config.toml
intermediate_size = 512
hidden_act = "gelu"
rope_theta = 10000.0
qk_norm = false
parallel_block = true
extras = ["capped logits"]
init_std_down = 0.0
Each number is 128 + 24 x the weight over its row's rms, rounded and kept within 0 to 255. Layers, rows and columns count from 0. Numbers have three digits each. The size before them is the row's rms in percent of the matrix's.

# layer 5 attention query, 256x128, rms 0.172, rows 0-127, columns 0-31
071:101128097132140100133101109130097135142120112169194098110096141104132165138161078148160124131101
081:179160149136102120124092116164078107141105122087116156154139135109159099144110099113124136168114
082:126143096156122137155133158127144122120142117102088152110110149131141117147135119153112147100133
094:063145096134123129115150145102140162122133161150146144113109119126096103118124126159123100104155
096:156131128071140158109085097144068112118131130132158118130125117094141147138133121083139102181130
090:134135111137091133120151170089182094151158128087135109114155125154118116156144114166154111108143
118:174177132101156126153101139150077138089116137161133154121103101116142139092103113083114120127144
085:186133140120136101147093145125100120097110103151124139115167103124171121111110070091089119188121
107:115074145136127100119161143100167121180142152082113140144137170160105090135141128151126157111105
098:132165155158172147143085126121115129116101153136142157126113139141112101094113103141083096144182
122:184132128111163071141122121113073147112108117132141114153140138105137111100128117093117140137091
122:138084156122112087114144126092132117189158135108103129126133176170131119138118146132143164119114
104:151130154164138136119105116123116085119130155181109147093108152108106098106085118104076115206136
106:147091111130127129132129112137136163104151113154131108124135154122108118140111127090134103121099
114:127116120164166110131113167157172110113119099098107129167130168165128125123130097207114143164145
100:134136133133143149099132143134136111111141118096122106136135148112133124177104187131125104102131
115:131167162191127098131090140141107139149107139129117140177134118130122167168099146142115143093146
115:137107161152155141118161141137137077098099136146125176153154146122083122137092122103093140102116
109:151152142154120139101137130137106169139095151146119134155165120102089075110153131137118117140127
096:147110169130126115122152115093120144154117136093115113128140124103149117148114128168165142128145
119:147123136164142109100124130105089129071124126153131138131132156126177158149106131155137127125108
118:094101097120084141141110148134137093121146151129161147126124124175122119118103153119129146121141
120:126121140111121148163121136129140131100124154092124125111159089164120122079089118131165111080129
126:148159094166148080156121131109146124138118137141133122163128135158108102155122077131134126085146
112:113129169158113141146128069107129165142113139135106133110142177142075102120147138147128103124165
110:138093112159104141130150121126150115114193124144180122126125116119150101134107111124135094119167
114:120104129107131136111123070135132173118108119146117128163182105138155124111126097121143144123110
107:107135092113121129133128144121145141121127118163105095147136111106133121091170160151114129098099
107:115141136118112160171096141159146088122123139113121103128142143104130112098137144116142107134177
108:166127166132139178139112138127059127151113160096102111118168101106148078125111122123079139120092
106:096098125129115180140080122150110099115149105174168150102162130154098094135106121135124116184102
115:114153150158131110134139084121124156098150147185149145113116175114126092144146150156096137108163
103:128123093149152124128138119092115114161152082085127153109125094133104115122077081125138146137170
105:151148119125166093143162131099129101117124115172135119134128112109118144120155140128129123146134
105:101161128103149133147131171064134138159110153137111159105129125164080147156116118135106114126157
110:143139084107143134141134131148140135129166151150073081137148131134142164070130172095179124160128
116:131127120091116151103102162090142150156147148143140147156104150112114126133103097152126126128155
116:133143155132106106123124126124129115112131074162155098137144120136196137104150125163152177097125
111:154145158112137164113125170152128143102111080176104116154129110125061145113125161126150113137110
109:134150113117100118102148112147067133136106065111139117131161173142149145147113121146146155132118
105:105109108144110140139172139143112146150108104121164140103131170136116150100111117108151135089124
108:097161144091113141092106140123131131121119132116148087113169132128137131095155160141101125157161
111:104094098128111103129135096091144076167137119139166145155127132120102129117133132079135134160161
111:142108129168129123122107134148119136124102127099137128126125144127113127137115126155129116149155
110:113151113132102167129209149188095104095147121081108124122130136125113145136156165111113116146141
111:119139102126059113125124105142175101136091131106100146143087140126131119173137093115111124165097
113:129104103102122108121148089114120108127137113123147113128107106105116112122131153099160105159140
101:140081090111131121137100103144121142150133150053145146146106149139120097104178111182139155150111
109:126114126104148139111095129143143137153147122163092093120134120097120147123105120149145111137107
115:136170131116092149134131102112128097137141126096196153122142140131099129161176133120153108116142
104:080104130104117103140121113112181114122124129126109082108036130142113133164150139188118159130146
097:140114153157127115144105143165090120113156145133149123134091126097075142142133106108173092201117
108:085142122137146108108142154135073149138131164145145157121095109136105145135114125128111114073151
110:107129102133151090138120154163144134157127146123170123109166153066137144140091136080160084153126
107:129120141146149108088198131106113116126097187156106088108112109152168086121148136147166124112115
112:117096117116119149161151138138139126128102139137126146147113144127116078138157143142123166097101
113:143089105125111090164142188109121096111111101103174108143170096090118120138145090131115159125137
113:124153098153098136113096117092135126081154136160131135178103106150151085097124093147082125172172
107:130110117137168147086127114146143136129120089100140134114131135171140133125116162128108138094112
108:154085125141125130138053073100089160051135135148126094137142137147111149156163121099122096132137
115:130126141156141126162130085092161160131146148162162070137115113143144146119142168146107113125126
106:157128145144149110115127136157109096134123132154138122139095141119146105113141150069110122117113
109:131110155160161091139149139142145122118154117133080120154150106124157125106149147158134128112177
112:107129105139092144098140094078178164122137150103121104137159139125107094126164130126124100103147
087:141172120175163102143122136167121123143128153135129047149166106146150105121115140117121133134123
095:121131103132123136104107093067153164126135128121102125107125133085101116154151109136105141139115
100:106148121155114155107142037093145135148108139150134133124133097090156084161178144075116131111116
086:133155134142131115128068117110101147101092115107105119118128148133127128155137125132119113121122
103:101116140134111105166154136140172087106130146119177172110136132099129125096105133132146133084156
108:083143106123113150109120113142132115117111176125128091112116104115095143146137126139164104089175
103:085133100105137127121153138088121097160116158104112100115116089174131192111108125155151076141168
122:137143102065141152144115075153076120128098122142123138138103127120100146116092118081144104195148
104:057120096146150152137125128078134105135125128114145125110117098127100120135137118135144117097153
107:111103107097129152134123119143088128135109121144109145131126114146093118103162132086179139149146
114:172092147099120089163124125139133132154152102121127126145154137145164159130091150115116157126085
113:107116152163146114130089140127144129102157130134156102129123150119151164166156158156090118094143
090:144120136175139115131093142106068099144138099121113120156145150124134116147065108096117144156135
101:105107182125121153107137144103136168157122164134139099113117142130156125148131096139120163080141
107:123168177130156136094095146125117121123154141158109146117142080122119142142100159089120108143136
122:065157118123169102155138136147153122112090119129146110142108099116107136100123140136109099136163
097:130159131117175089111108130098100153134109102101072057147146133106132112132104135134155109128148
102:092090098126138113112143178115141122089117108143146125129136110133179120156133146187094127097131
105:091142108106079132121123133115130104120127173116142117107132163105152120111124122151090126134123
109:100141121117083135126171119124119133138174092171137137130147117092155110103138090138190129114116
100:152146097112144126121093094119149179136103169159207138117162128128138088155155154100112170083101
099:119162118141146124164128159132114140142114091125106117095116117170144130128161105116147106121134
095:147113146120140098155156093153143116117104131127086122156117136146100103126148088139134123104162
108:161188141146125140179156138179163086151101141142137115111115115125095133134128158114153175139107
111:125116106172128125146138154101151119133135121159089127130082113153127133113161095166117129140160
092:148119114124110136137118136146117129116111091070085136134131096105147137122126072119086146096122
113:111071103130141131146168102109137137200119099098124121111129135140098107120109106082115117132085
095:115138158095110144065165120096149124129136147138096096101098128084152154143109125167084129098129
113:147115172120153116099134132137098148144118164135138131159143134144131166146151162104193124121111
106:122123142175146145163165160158136143094131122080124132162123143131126093100122156116112138128151
111:154147138112134157106095111104141066150144129114097174093084121106089118125137143107121148141185
113:141128104138137094117079164124156140115115138173113134139111122096128103147143112148145135151149
106:139133099145149160127128080134132144089137132135153144119142113129180141160149136088101094132130
108:144168115140093116096137137115082147143104138123106142149168121150124116154132103142111166110121
106:139098133137141103136174147110160109143105099090112177114166152149121088145124131107134169127134
100:139158136158147092109106087114113105119156105153110121149094124157091094163178130124135163088161
106:121143100085094143126145127069133170122142130194206147107134138149127145128128133136122072170162
112:126151106113104132116157083124116134078122124091103109104137126105131102168154118137096132135132
115:112140129133138131164122150137072089103132125108123145094132134138152145141126106159115131106170
110:139118099137115128187102137147099106139145138152144137110063128073079074137097143122142126155088
106:092149097119105122115119127096138115155144122089138166154106100165115106122122119143154151102167
103:099138125158130086114131114162119117128142117133111178144158165102083093154111099120130161094151
096:176121127163094140143129092128112149104140145094135102159135117135152137121140125135134119098124
106:150151151113125139133137139183104106126103083102091122099183139161149118119152099096139165170141
096:112138127096147146101097118115141132151112133081138149132133144166128166163116111152118130118109
113:164112086113112151130136132110120104128138116101136127082156068102164131136157111183116149142109
109:115075161109118143144135111165154070122122108129124132134144139125121134155146135097086149113106
108:141116128113113117115144127165179102146116143121123131164137166137158171138115187129118096144113
106:130138118125146094123139121135123112129139155125156107155161146143112177146118161129111096098120
109:131141107153172136099157103132112085103159132192116115106139112110151134178131160143124150132098
113:144100144131143136152096095094125161142167131124107128117145179128129111112105106152153160172105
099:135106149129112102139116125149130132138128136188095185112085118139136141166099128124127057142170
118:130173154148100133139102130087155117108163174134116110125157153120140153120162106129107085114147
103:129127164147107140122148132158150092122114090164119143120079122141107144115124143142122150154115
112:133126160132161131124120159154145217082125120138116100132144102141090127095125121133141123133105
109:126091106097133166109183123167069088112149121173116127133102130110119128126139125126136112161091
088:098120111106102112099106136157108101144127082138143154129133115166145157126118121121104128158137
103:110152137100152156120129091174143137125156130163125153120082120133105169126137137153127119097101
096:148147119138134128106155153163092132138104140147080091137123057073149112163152142111155093124142
116:147103103151141136119150120114140134127142129124116101174138147122128150151120133128197110145128
098:112112148123133093166122124155165108122163126103114128134119121124157129124119150097168144142102
109:163112161157161158149162128091156128102112152159108140140163101131087094118162127160137124123104
110:168102111115107142109121128142150160136124161142136104113146143114133152122129148142121090098101
100:129136141133137134108084155112071153156099125102103134148154134163093127139129132130130120139111
# layer 5 attention key, 256x128, rms 0.174, rows 0-127, columns 0-31
069:130099134133127142111160161095101131136167132077047121142114148171107109133097134110136133091137
068:117091164104161101096143133104195116129131140145163123121141135160139123118172155124136110129132
070:155120136114159147131120116132115114158123096108140128117086133092127157101098124117136143118164
090:141107087129109106120119163144131200127192104111091127121097118139136136173099138159127167083119
093:113135103164132136128120109145144133107141154164152115127089130129118103089097137133088135100111
094:119112104097123157119158125109114151129138161082094147110116121122100163131096092120112151072139
089:146114177137183110113115095146190108146125133132164088140109171145119108143173170133122107145125
098:157133133161185165169132123155159116088122109108096116150120095099108132154128104122140127097134
098:128138112126101178063111136141090154119155094140099122109182101129183128143121125105142148126143
116:138128121111154122115126143132117127172123118146173118103128167150165152105151152119125145161101
156:140109151155152114171138169141151102145130117084148147147127114140085132156114102142123145088125
105:169133142111130095113137093112075130134088141144106142171135121113142113084127155126108157126118
096:171084107118098115134148119136114100149113126133108149135124100128111104155127134093108113185136
112:152112113153164140072133133121103151106148138165155153109177129095120128164116111085137114152132
109:107073135177113107083134142119136105121125082116129160159128150133093121125115095165117143126152
110:108145081136145119106136124109175115128132141099128108125138153146142104104097123124123169134119
114:104125163137112119112145131078122141129069169113160132144147165113123138136125170129114122135135
105:135130158145144145128095126161177098131125137127106189101113109120101133145135103076130154101167
109:119117142149090120116133121145114158178133159152142112152097138134088135099126078115137127125129
094:084135137131165132159099078107116138113123138129165137151135091140110134161114106093147170101114
120:142114153146127126091121171138100116130121126107139137149135136131163138136093146143115145138139
119:115135086130123131139134133148090126119145152101104150129121117143110139159142145119086172152114
117:114102160098112144102158140098112126137121137124125099089144148148139140137104136154116181085119
123:137145136145149139130178131139127127148142140124155149176108077110129097126143138143115107127104
112:178134158127076105121122107132098119134147163126141097078151111127088152147111119146154113133134
112:134107108148125139153091102113098162116168093131140128148119089129122115121159118109117067153148
113:127141133082116133074151121132153180127156119171131107127183149143132099105108104162110156093151
102:097169103151096133127095161158104145114136143144107111121131112139160123130100153129152132110100
109:113093119087089108133112164112155101140145120135111118093134162101161124093112115110142138164074
111:148082143118176135106110138099134162178116177104108144142156134139074113115107131157093152114095
103:133120169075090143142140114111124093046151138147164124111144126119138132130121128115106111092103
112:126154137152144155124173111099145134118131124177128122135159145144145147117112166137138162170084
106:127154094118166150109129126119144147131124091128141113163104124122109144117130151112127152183163
102:121111133132130127158119081160117075080150134124162161130115163151108147126121133121074110088178
108:160114148116142087148094137138122113164126169143103171131127138140119125154110135150142136112133
114:118130146120115169114139146115190149141130129087096082131123155118157147156132103114116111100127
115:112127111089074138130119152127140166109138132166090159130101105162104151108126196145130132127112
114:093133160111155145102111132117126092119110077086161114133142114154196133088157115171144172109105
107:127103123157103153147146094145114207145139134139099123100162146058104169122142107121139134087144
106:132121122118174141129181103150073168137101079092077160112075126114117110140163137144129143124105
108:155110119074092132110188128133118090133135106143120163157154129153157133108125146139119146149149
107:111148123120084145106074110142104165117119090091131116117178124104131165103119109191144124083136
110:123089132127074076126140099119150078131132121148114103143097136102145104149153124145127150172140
107:149117120181144127133108165121119131142096101081116115145110122113118107170116163139092147144125
108:100155112089099138080152144133114135196124127114135134104105136120096171107120108092121125124101
112:131160121140083142092146148158162114136135126088081135109130138161150143148131101124120072157102
109:106117118112117132125108105125128102173155138111093122117121089084122147131123155103160124137121
105:139134144163062099106127144169086091129143129120121115198082166160119122147125088141152158145133
112:132112120118171152155151139110160164125115156079085145096127143113076121181117103157139111123142
116:143143127146124130118122109142151099147160147150122113194101137152130127115138155115147129130119
102:122120109137099115151154084155127084126153120130150142084143166127146133155156091107153150143112
100:135094169145133163118121162117101120127139105117170134118138134097088120158152121154107098142145
113:112129090139143104119117162138109167125129145182185128134061117104073090126121131132104120123122
112:122097174134122092096149154131120109144104119133134136140172095128141167130142119081119109138094
110:107114105151118120085141154124140118128118144126101152138144088122131130132129120093135137102126
111:120103125108151151126096176106125132146142153110129136154091138147159128124136123104184124109098
112:129095130130120130125110111127164097131133117118109127151143117119134146116131117088115127151126
115:151145107136093126100135098163175085099104137175107109174165124118130118107129165169119118158112
102:129139117096146126097106113113138122105106130162132152113130144176105152125100102146152134139055
109:185128161128108121133055114122137188119142097135128130118126130118105084122110157103130123104121
111:113130103123124165134106098095122143146170125168140121120131094160194133151152165131132156103128
104:140132168162152127130130152121137122154160139150116125114101146131095127107105100114101143160146
113:139123103168196110101112168115129116128112107090153156123145129125131076122157106119101121127140
119:137135074136115114177121098117145187095112130105119134153167083137150184095132126147133153157174
076:136114151141143172120121107143133158132135106069151169119111110101151160136095110129147113161105
093:120152093143139104124152120163144139112162111137143146096163143137131120125125126104137113118109
092:098139160102137140093177163114122171130123094163160097123087074154149091086119114135114124114149
098:145118110111151124136138130129141131111115101097160127128088132134098150127156148139140140097154
109:136117109121148098130141117159103136140129122159066145153102129142132089118147071136073158174081
113:112156096135102182159122100097088133072115120086096143155145128119138121120082115131104146109139
124:085159132122084137128127091124144119122146181129115148145142113126162158193100168130160150059175
112:126086100153116099131110141184123136135135149113132086143070167139128097131132094141165119151161
129:103158126112089138146137109111113094109107154118105145135132121138152134152148140116143153093158
095:143094082112090093141116101127147117149122086116114122134147094146130127167101141145116148122095
128:155091165144144106124135132170123129140134117100156138129157123132137095120105076115153129146106
117:065103129107162099140171078143135145124135129119148127133111126110131152131170166094150147114116
098:113124148158090126125107128102142100141134168134116102150112141125115094143129168126133155138097
098:123109180104102133087121137100134149113159145119179159131065113112151118080137144121114129148122
104:143166143105172149122113099141163128138166183136166125121138111130117145133145145126167097118147
115:104140130115074087179117112105184120122129166106154108085157095155096115142123134125077139105142
099:123081135140138161133113145122137154115117119117104114149139142153153128113151087140165147112164
105:090114092117161177145131160124116077153126134137096112126163141142110123136059115151124153126092
103:102123154162075142103123148130113095124155125150079148106164149126157101118124125111082130193132
111:101122108169087125122178167180107147130142100124121114116122089151164157129136190141140137151154
102:152122128132141105117135146137106150105100153147156109180166080148150135102130164116091153112107
095:115117120096201152126149120096161129128111122140098168127111156143138150146101161114143174133116
099:126174084164079133153130143120102082158158070156130142122110127117156130155094116131142137155117
111:157124096118103133188124145154130161157088117093110125099111132148120118117146124124107124125147
110:085136136127093134119145161084157086108138096105150133152117160159111141110142136131097125159172
095:153162132081121119101122140106157128159103099123148121138106111125146128101109089089126157124134
113:102105111109136132097153095106127132134179147121099185156131105133115116123097095117119127100158
093:138172130143134180116104191129109137151122123122098127109111149101113150120135134123166120123122
108:092095123120125110121108123150137127119117127170180109137085137102144155161143137107136158106081
107:122129164164152140109127103105139135172101087109149099070124119083110150148141155168089136105126
104:157133154138130134148135084098116078159133160116109112097137160074095169105136131142147125123151
110:127121130132110139130122147082142123148120147094139190111113124105095121098115125103097104133139
107:112141102150156166132095118144117100112103138122168135125114083109133117088137126130108102093133
114:142127135154109111116121137094123188148108082124124108145135137102137096147131117160173131169099
099:127103099129135133108157108091133141172153141111119142138105127088144096149143157127129181170124
098:146122127138155174141128117101100068121164118133153112137125111154107124130150108120149146095131
103:154116126118137107143132121074148171128136135165130101124184113138134168121102152168113100128142
105:175138104145152168104186123158143129142147096122094143134079129116133096147140120138108131120109
112:159157137106187111118119153118116092136109127172118145112112141152131093134126135144127125168138
110:139137130103120097122124151140073127138112119162096157158129119113082111154106119084153074170133
102:113127092076105142105128110120152090142128163104117152180093124172137115143103079105173175159148
103:104141131148124120136155153128088078138129149099126125127091123128142114169145123127115122117142
100:153137126111140123139142155089124128062131123214120128128141119168123161070156152102129112130106
104:111154140165110127086118123147127150153067058138122124095148148151172121120120130124114132135138
099:173129076135095135123103141090158130104073144135158129121135140147144134135139082167133122122117
105:170121100107134128158100109160096104120126113117121106156122118123089161110152169149168099154131
108:110166110093153125126141127132145157138137106140072141129174104095141119135089139120098148131067
108:133158138112148144110132091140123148167101117132081096129134104094119108126151112111160121178156
103:124124121151143095130145114108158123097132119095106109156116154174093107128152134161139130141065
102:110164128170171178101121106125128108135138168124157152077120133118114095129133127119103123157099
116:150115152146110145114101136141121139151126144123120110154136140145161118127103130105076110131159
101:118124176104126108078154140084148085112135156109134118118096119091122100121150111091109112170169
117:123136160133132126158107127097148125084126174152112133130147098095139108140159098176134081086172
101:115148129110148140092175107144132092153089125177142135111188107116120102098133094104118137121135
111:108112108091137147148125139120104195107101111082187117159157126103130124149110085185125130094112
113:117140114179157142075142137143112138146116109139116124105094089089110108103084116095155114208112
091:137102091140123070130085086124130128135103149107100144160133142116134111159114153165144167146146
099:126135101151134104123130142106101169079123154142133126091124128148133137144165109125139144109110
095:124099111154178181113083121103096201106129117140124126122096134118121119158091137110168094113162
114:102117104116147186161165141110128127096110149092102109160104141154118129159135137111148083129124
105:096135138093134140136150126097141145129134082139093132108118077166154125113096098103112097147098
112:133118117126147151135132136172143123132154104133163151142123124088130163126167063119148150060142
109:139144112113092153090114122138140141117124077201129089116101140103148125102128157140134114138142
101:151130133089103125153116141110164136123114134087127123135132120078133053138116127146151125139090
# layer 5 attention value, 256x128, rms 0.181, rows 0-77, columns 0-31
104:111111131104153129130151094141139157139149103127140157125145140153137068122126138129147097126135
104:112113120116131129158138099100126101148128168131121122134134138144139138125140146134128146169137
103:120142156111150145132103172106155131156134097166108072129114127123121144105104108105098104183113
099:125094143161113143087126153170132165118127140112156131110118140161100139175127153174109131139078
113:133133145122099083115087134093142103139123147131135110154132125155089097091085132095154160157151
097:113163106123132132127134155116124113122175092106154119071138113071118133122103166125119114132106
111:102108124134156096076118093079153156129126095165130093114133129121084127113114143142113112140141
119:144148126117146102112073145126108105138111162081141148127114135137127136127122127090152110132084
107:143150098156107154100102165145131139111170118111152101113146152095075129122172135143179153153089
096:144169143120133135131172086125150134152083130113101146135098102107122140156115126154093139100160
116:094153124127126106163138177115132119142125140118118118120155101129113128124102129105076128141105
109:159145145078176124077133118140165119137119142110169132120146151128133128124096099124125165146138
104:111168120183166119137133135126112172115196111112157101115109127113162110075158131166134152159115
098:139085090149160141144161084124126157168136119135121126105147104138090104108102058118173089167147
101:187111134140128152131143160113156113091133143117086123136088124068140155137156153172135138134089
114:090138118158090149126123088156138114095159109158182130105104103119151120142165153130157146072133
110:126028129133155129108121146097122105149146093118136139145096137124138113088091107128162131128113
106:103122127120155067117104148126138141136151145128138112144139139138112131120130138103085129114112
105:147133133150128106137149149127129107118132162135141104155114144148136142103072114104118089125110
097:111152155118111146100105109107129134144116126159150148118094119139142129113134084133124143141141
101:158119117151095139074130092098114112126134154126143113151123132143150132147142175142143125149130
097:125088146170099102127120146101210142172110151113151147121137133109140100128127152121120100161157
100:117106155128109145146159121145115135106170138102091137126123176099123137126106181135101135113130
104:169137125106078153123137136104125123105098106127097130083132113152111139111138125117140155142064
101:114120123147157104133128128171117131152120163077128193130142124085157095097114147129100102082148
097:149105116122101121157059143131130174129106108124135083148082098164139149145133123142125111106131
105:129068115111156086077061134137158121153117101136120113147091120135116122106130169135139125175111
110:174155158113185116184153144154114122106116146144129075117151082125132126111142175092138121125134
109:141090124111104147165120134167139110101107126127129116136156104117128085060131136119082130176143
115:157133125117107133111123090092124105128120110165138151108092122120133120109173093105115107128134
095:153111094142130098138132098122134173136135127129124148152168163107128133117147110138106080123132
106:168110164128154162142126145153073130119124119162118132117144114132156082131190175136093134132100
108:114113177106122129120105127119118155119104168102136122142126142168167151100114102134081114109128
109:161090091120116141129131128159139160123124125114114101077098120117171127135101139101132153101146
110:112168090104100123128113103146143126114098130123108123117136107096115160125169136172138085162207
101:174153119089100106114155144080165140109137129126111156110110140163112114105133170097159112110145
108:109116155137132129132147117118121109148112155126132084117121110143061074116144162150192154116130
089:189122154135184096126108082106111116126121151161159065112097125103140076149130121151129104126130
099:108167135149103159097102117162132128157128136131108145129148102152140169124172137087110128114105
093:122126105084111120146147086101124133175150138107134192176176166152125117139138139096111165115097
121:104123081171155109081109133145115110076115100143136089131118096117149191138166123116146117150104
104:109143111137126102164095126129111152135154135123124148102151119137136102112143113151153112121109
092:170114132102135079139192147159111138146140152132148108110133130137157158097155122135163134115106
106:115122127123134172142130127116146086119124137102159147122145096112094148129131133121162107176130
102:129131149081151136155159112127120089117102189098156143117117164123123089144114101125113121125131
110:092114154074126144168123114136135128125101101142107145143118060141112131132118147122158105126120
095:114154116122151147139090131137128125197166133096142157078140134136138151161106114115151116142134
100:130118144106133122127135106134109134102126136091119139121151101134104100134119133123149139137109
119:113176172132120101111138091171154137116137128142101158151176097148133121149155115147086129093176
102:150073113106120126118106114147101132136147124140211115163104181082149154148131125122141150134102
110:116114161134149151158125110138135116151139119148125125139139081163162095090103083146146167134082
101:108144162125131100129134156145136128125130091140148149108155148141127113151136066150119103131132
106:128099134122123118160132129133103097095118147097127133148113147142108149162112127120134150151135
100:109132143133124096121125148124123118167068172158133106115090103077162116125122106181140128068120
107:127140129165153118104116114142160101125081123153133101132142141138068139117165166101135145094116
103:155170144152117169127146139142088123169177105156152144102138085113133094171154128159133117133128
104:141115096119101148078118098142087077128104125178129141117126131102118153091076173161155138141134
095:106145158134139121138171128143088144113106106175080152162154156109072110148109079099150135110170
086:075124105085127093102130152137170142152142135140107135110140115133146135157125140113121109105108
101:110115163138114149132135153096107086130112106128105142147127129115148121140077093140127144125137
101:149112140172108147133144109154124139121113136114119115128149120136121120101102085093115112173139
101:121161094135131153148066153139128100084132132131124130098140117134146158142126127144124126145118
107:107078127141128115139142131180142135163129162088161121128165127147119096118111147142159114153093
093:124138053131139101127117120098117159167119144123096114169153149142108141124097138151125142123133
099:150093144159148081130121107149129099101138073167157118096103144143146159121128125151080147125157
115:115130157114092106120107155116108082158106109127116189135118101162123165134101150114155133139101
105:194128137127162117120104149154167119155098115132113119131161123070119129137067138129136098141110
101:135087150146135122097113137147173137109087159107120136147107154133138116112141103126137115131164
108:187131150147121113106125142082112143116129147098149122155136150140135145128097144162172147137128
113:144146129101145111145172206154101125119104122150129117125137148135149074156159143158117153087107
103:102123175138143104132129098187112079110154144137100119121119147158153110121142096105166101148153
092:130180133133105086135093127113120099119157141115123127179099102168148147133159097114149124123115
099:136096131157162181147124124128109109104137137137095082157146127135135128153118147120135131085164
097:148150132117163129120137147107106118116102118114146107150152104068115107143146167148133093154154
118:129092122113156109129111100145132140101140158101145100114084118114121142106125125115125109163131
113:110146144185143152117120128142152114145140141099137117120127079141193146130151100138145128165109
112:124142136130123151131148112120153168168109125100128139139113130185087101113093121064143133090119
109:134103137118117119141131132195109159068184158105144109075138135127140072137136124102129164113176
# layer 5 attention output (transposed), 256x128, rms 0.342, rows 0-76, columns 0-31
097:142145150132130110158154135137135121123127082145104145112121180138170095150101146144111137143110
101:152160116159138119119115110096085162130122160144146131129181090109147137131106128155112142116108
103:095113138123080097125079133119131135156134157165122073158110104138119149124148147143136143097112
103:103111104088070089139079150116116111103131121119149108114122129151149171108140139154122081157143
110:109146119140111136125108160194145133089128136128137142158093150110107098154130110076102107123119
098:131179109172142174158129111151069134156128153109110143122111121097148123099142128136116174143135
105:138126104130133106112148101136137119135110134117159146143114096159153138135111119111109107137126
122:107156081142112089141077185079156102128122135095121138117140112111132147118108108124109142146117
105:129173101122129122144140134128118095092138124135139132083090162110133152116142136154153157144133
096:125116114115133113148149152121177126148113112129163133121131139106093103131152094181153157102125
109:128130157121179136119132119115134145143136123139126163125079091119139135103096132102098087143110
108:139118137122133133110130128109149157144137156093141112161134111109137110133092138117088121083148
100:108120122113084156132100112108121103111180123136166159088142136124112113148118134113144155143140
093:091114143156128145084151094075077135132072137151140119125177126135135137132131137116142149092151
098:116115104136058138126119108089114132117155137144104118101131132146163133082135168103155137147126
115:163125100192145131140064102143101073139154108148127124102127127094091102179123110116159114163135
113:131089098130131142097151114097176144125115150119143128132160155136142138117169113138117125095147
109:123139115125148109145145158130135084127188153089128156119117129145063122113102102153126135160119
106:127141152133105088136162111094110129177083158068162150128118110099147141112101137123088140147109
095:132138136139109114099095133100102138173149131139137140150162141141147119162149145152119103151096
094:127102140122136172150144153101106128124166128142158113138134113141100132100146125105145101095184
097:113170105135109125153160112101118140116104134128125173159105120124185110107114176130117067142141
103:127146124172152110160109143127116128105107124099087147089143111133179095092126142144102129152119
099:127127137153154132138135168127117118083105120122147123152102107140134126160161115138103110078150
100:104123123116120139127107121136123154146131100118148129102136121135136134105117135141136130138123
091:116161118120162127089152108168165133136109147158119138153080116132122130102161160158105094162120
104:130133119132115106094117098127168135126133183182138140125139134149099165130145125117134083118108
107:126133141120144143116173144111116150159096137118119152145127128173134136109127102128156139134095
104:147136105116125182144121114113138163116130145138112129136120139168152154167135161177147100119114
112:147135100189093127156122159137129152101111131148143143098140134096120146144140115118102104096120
092:105139131123099117126148109093084116127090161123070205089127115129132111130144117116123148136135
100:055138138141130107123152145125128139108140120122136138145108128137103117125115114184158150091126
112:126116144113128128129100155101151180154118138141142117110154121160122090133142106087110103151110
107:189114112141156130093115141107136092148131112085122126159129149150161139111130169149107174116172
108:106134122166166109158103132135133113092120107161090152112129170092132115127149129147136128133124
101:185141148126120139186108124140132134104113093117128144186159112131146140159134111120110130122102
097:127117125154136098132130089130127131105144160125168146138139108119141135106128156142095086139128
095:134116118119134119106123133132120138138110157159111119131148125152167133113142166112108165119055
106:138139134127132124205080152140102165110101140143132150154115116062113122127189126143121162155129
098:149133153133155132107157117097141112111124133120126106162125135100130115123163076128098113109073
116:125136108104112144125096093183086119123156139110128103133131128103080134151144141102136101093150
106:126129108118119144143102152190113111106146133115139067136154157102144154142131161140166141145135
099:123129132127147179123144127135112091071125148112107146146152135116131129123112132126162145146132
109:140164138145078140102137067090086147121122140176089140177116132093163123134136119158125102125124
097:116109089089117114127161110137118126142132117106158122148143125170132093150113103109130119129147
109:117124097114102099125123098124130154134125142111088153145154133137104115130128098167137138125146
095:162144153131129131141106110165150082109126126141108132156153064153157117123148077134113083126116
106:129134118119110149123126115107134070114089134102120099111118158124144117122178171116136104152143
114:148123175125181113146129116076122176130102111083124134095137138141133141119125171161120135124130
104:112131074099140150120164149183108139150148144109147090135138112106132127091156127113134126140093
101:170126125138142090143141155109114146155138143150167118112124097130149122148143156098146138130123
097:104180110156157133134086125111093179114118124102140133129130143149096136137131143124124155121087
101:132153084165119108101091082129099114167160108114168151146106119108129129148133143144136092119112
096:151125133131100119110107128154113128120147147202159120130126133131110141150151117120149125137113
101:124147099117088118132108156102156145120134138123119105102133133127139164130151123168109162117112
105:101141134170107106161100118138123122105126098107191109141132128115108123130183113169122171155144
101:146089081173129087174147106160129142160118129106151143142117130125106130127140127137107077146128
103:116135133136123114143129108110141168141148123115173093137122119171157080096149134165132125098117
091:141121155107143136096068106141098161105147115131146121164129151178134177106104128099128129172125
106:117116145120120103157132070097177138108128123125172087129126151146125100134125124120145170106160
101:122146106129096125126155121105128156131139148088074114110160132148121142157076168113115178072143
101:128133057143128094121095123151090128160153118141119144154142157101123144129144132112116155150116
103:118153107101110126155140147137064109123156148139160109119081118116133100128107136139139105109105
093:134093130103154116107121107076123096141093154165123121144117131184170142089076156139140107179118
103:115116164107064131127063148119060170108074158111115128149146127158134135106090143168124102092107
114:144146106132170113163106114123105158114122122151154096107125139109092127160142091160105111134158
101:124163104129105151143153091119150132132141180133117109133156114133113133108171100161118129100140
101:121119117130108087147100125131115143098127092141136144131149107136139118116095139114132114119087
107:105093126124063137133130110117127109142144131167123135118124124160121121171101127085095135107112
107:166113152098119129125144056104109143132138154143118132134083135182114124122095126162106034123155
103:149141136166143140131080164142126171150091125091129140139114121085130105122118131121121099104086
092:101110135126180112102156130148087149176092117118148112101104142129120134079117189096092153154149
101:127131097094097077126114083168151165170126133131121133149114134117141124114120148112142123153095
099:127114090155159112122109090153156138132197116132157102130098103142128139161138102080128160076139
108:168164123126135137117191122135133154154118105163080137190190105147162102143101125136150155099113
106:123076137086105086172104081120119145137111116135163159143107178133074126155134132124087130102138
106:129102122169156099122124138176114083088174093156126157139116136121154095153129087159138161146138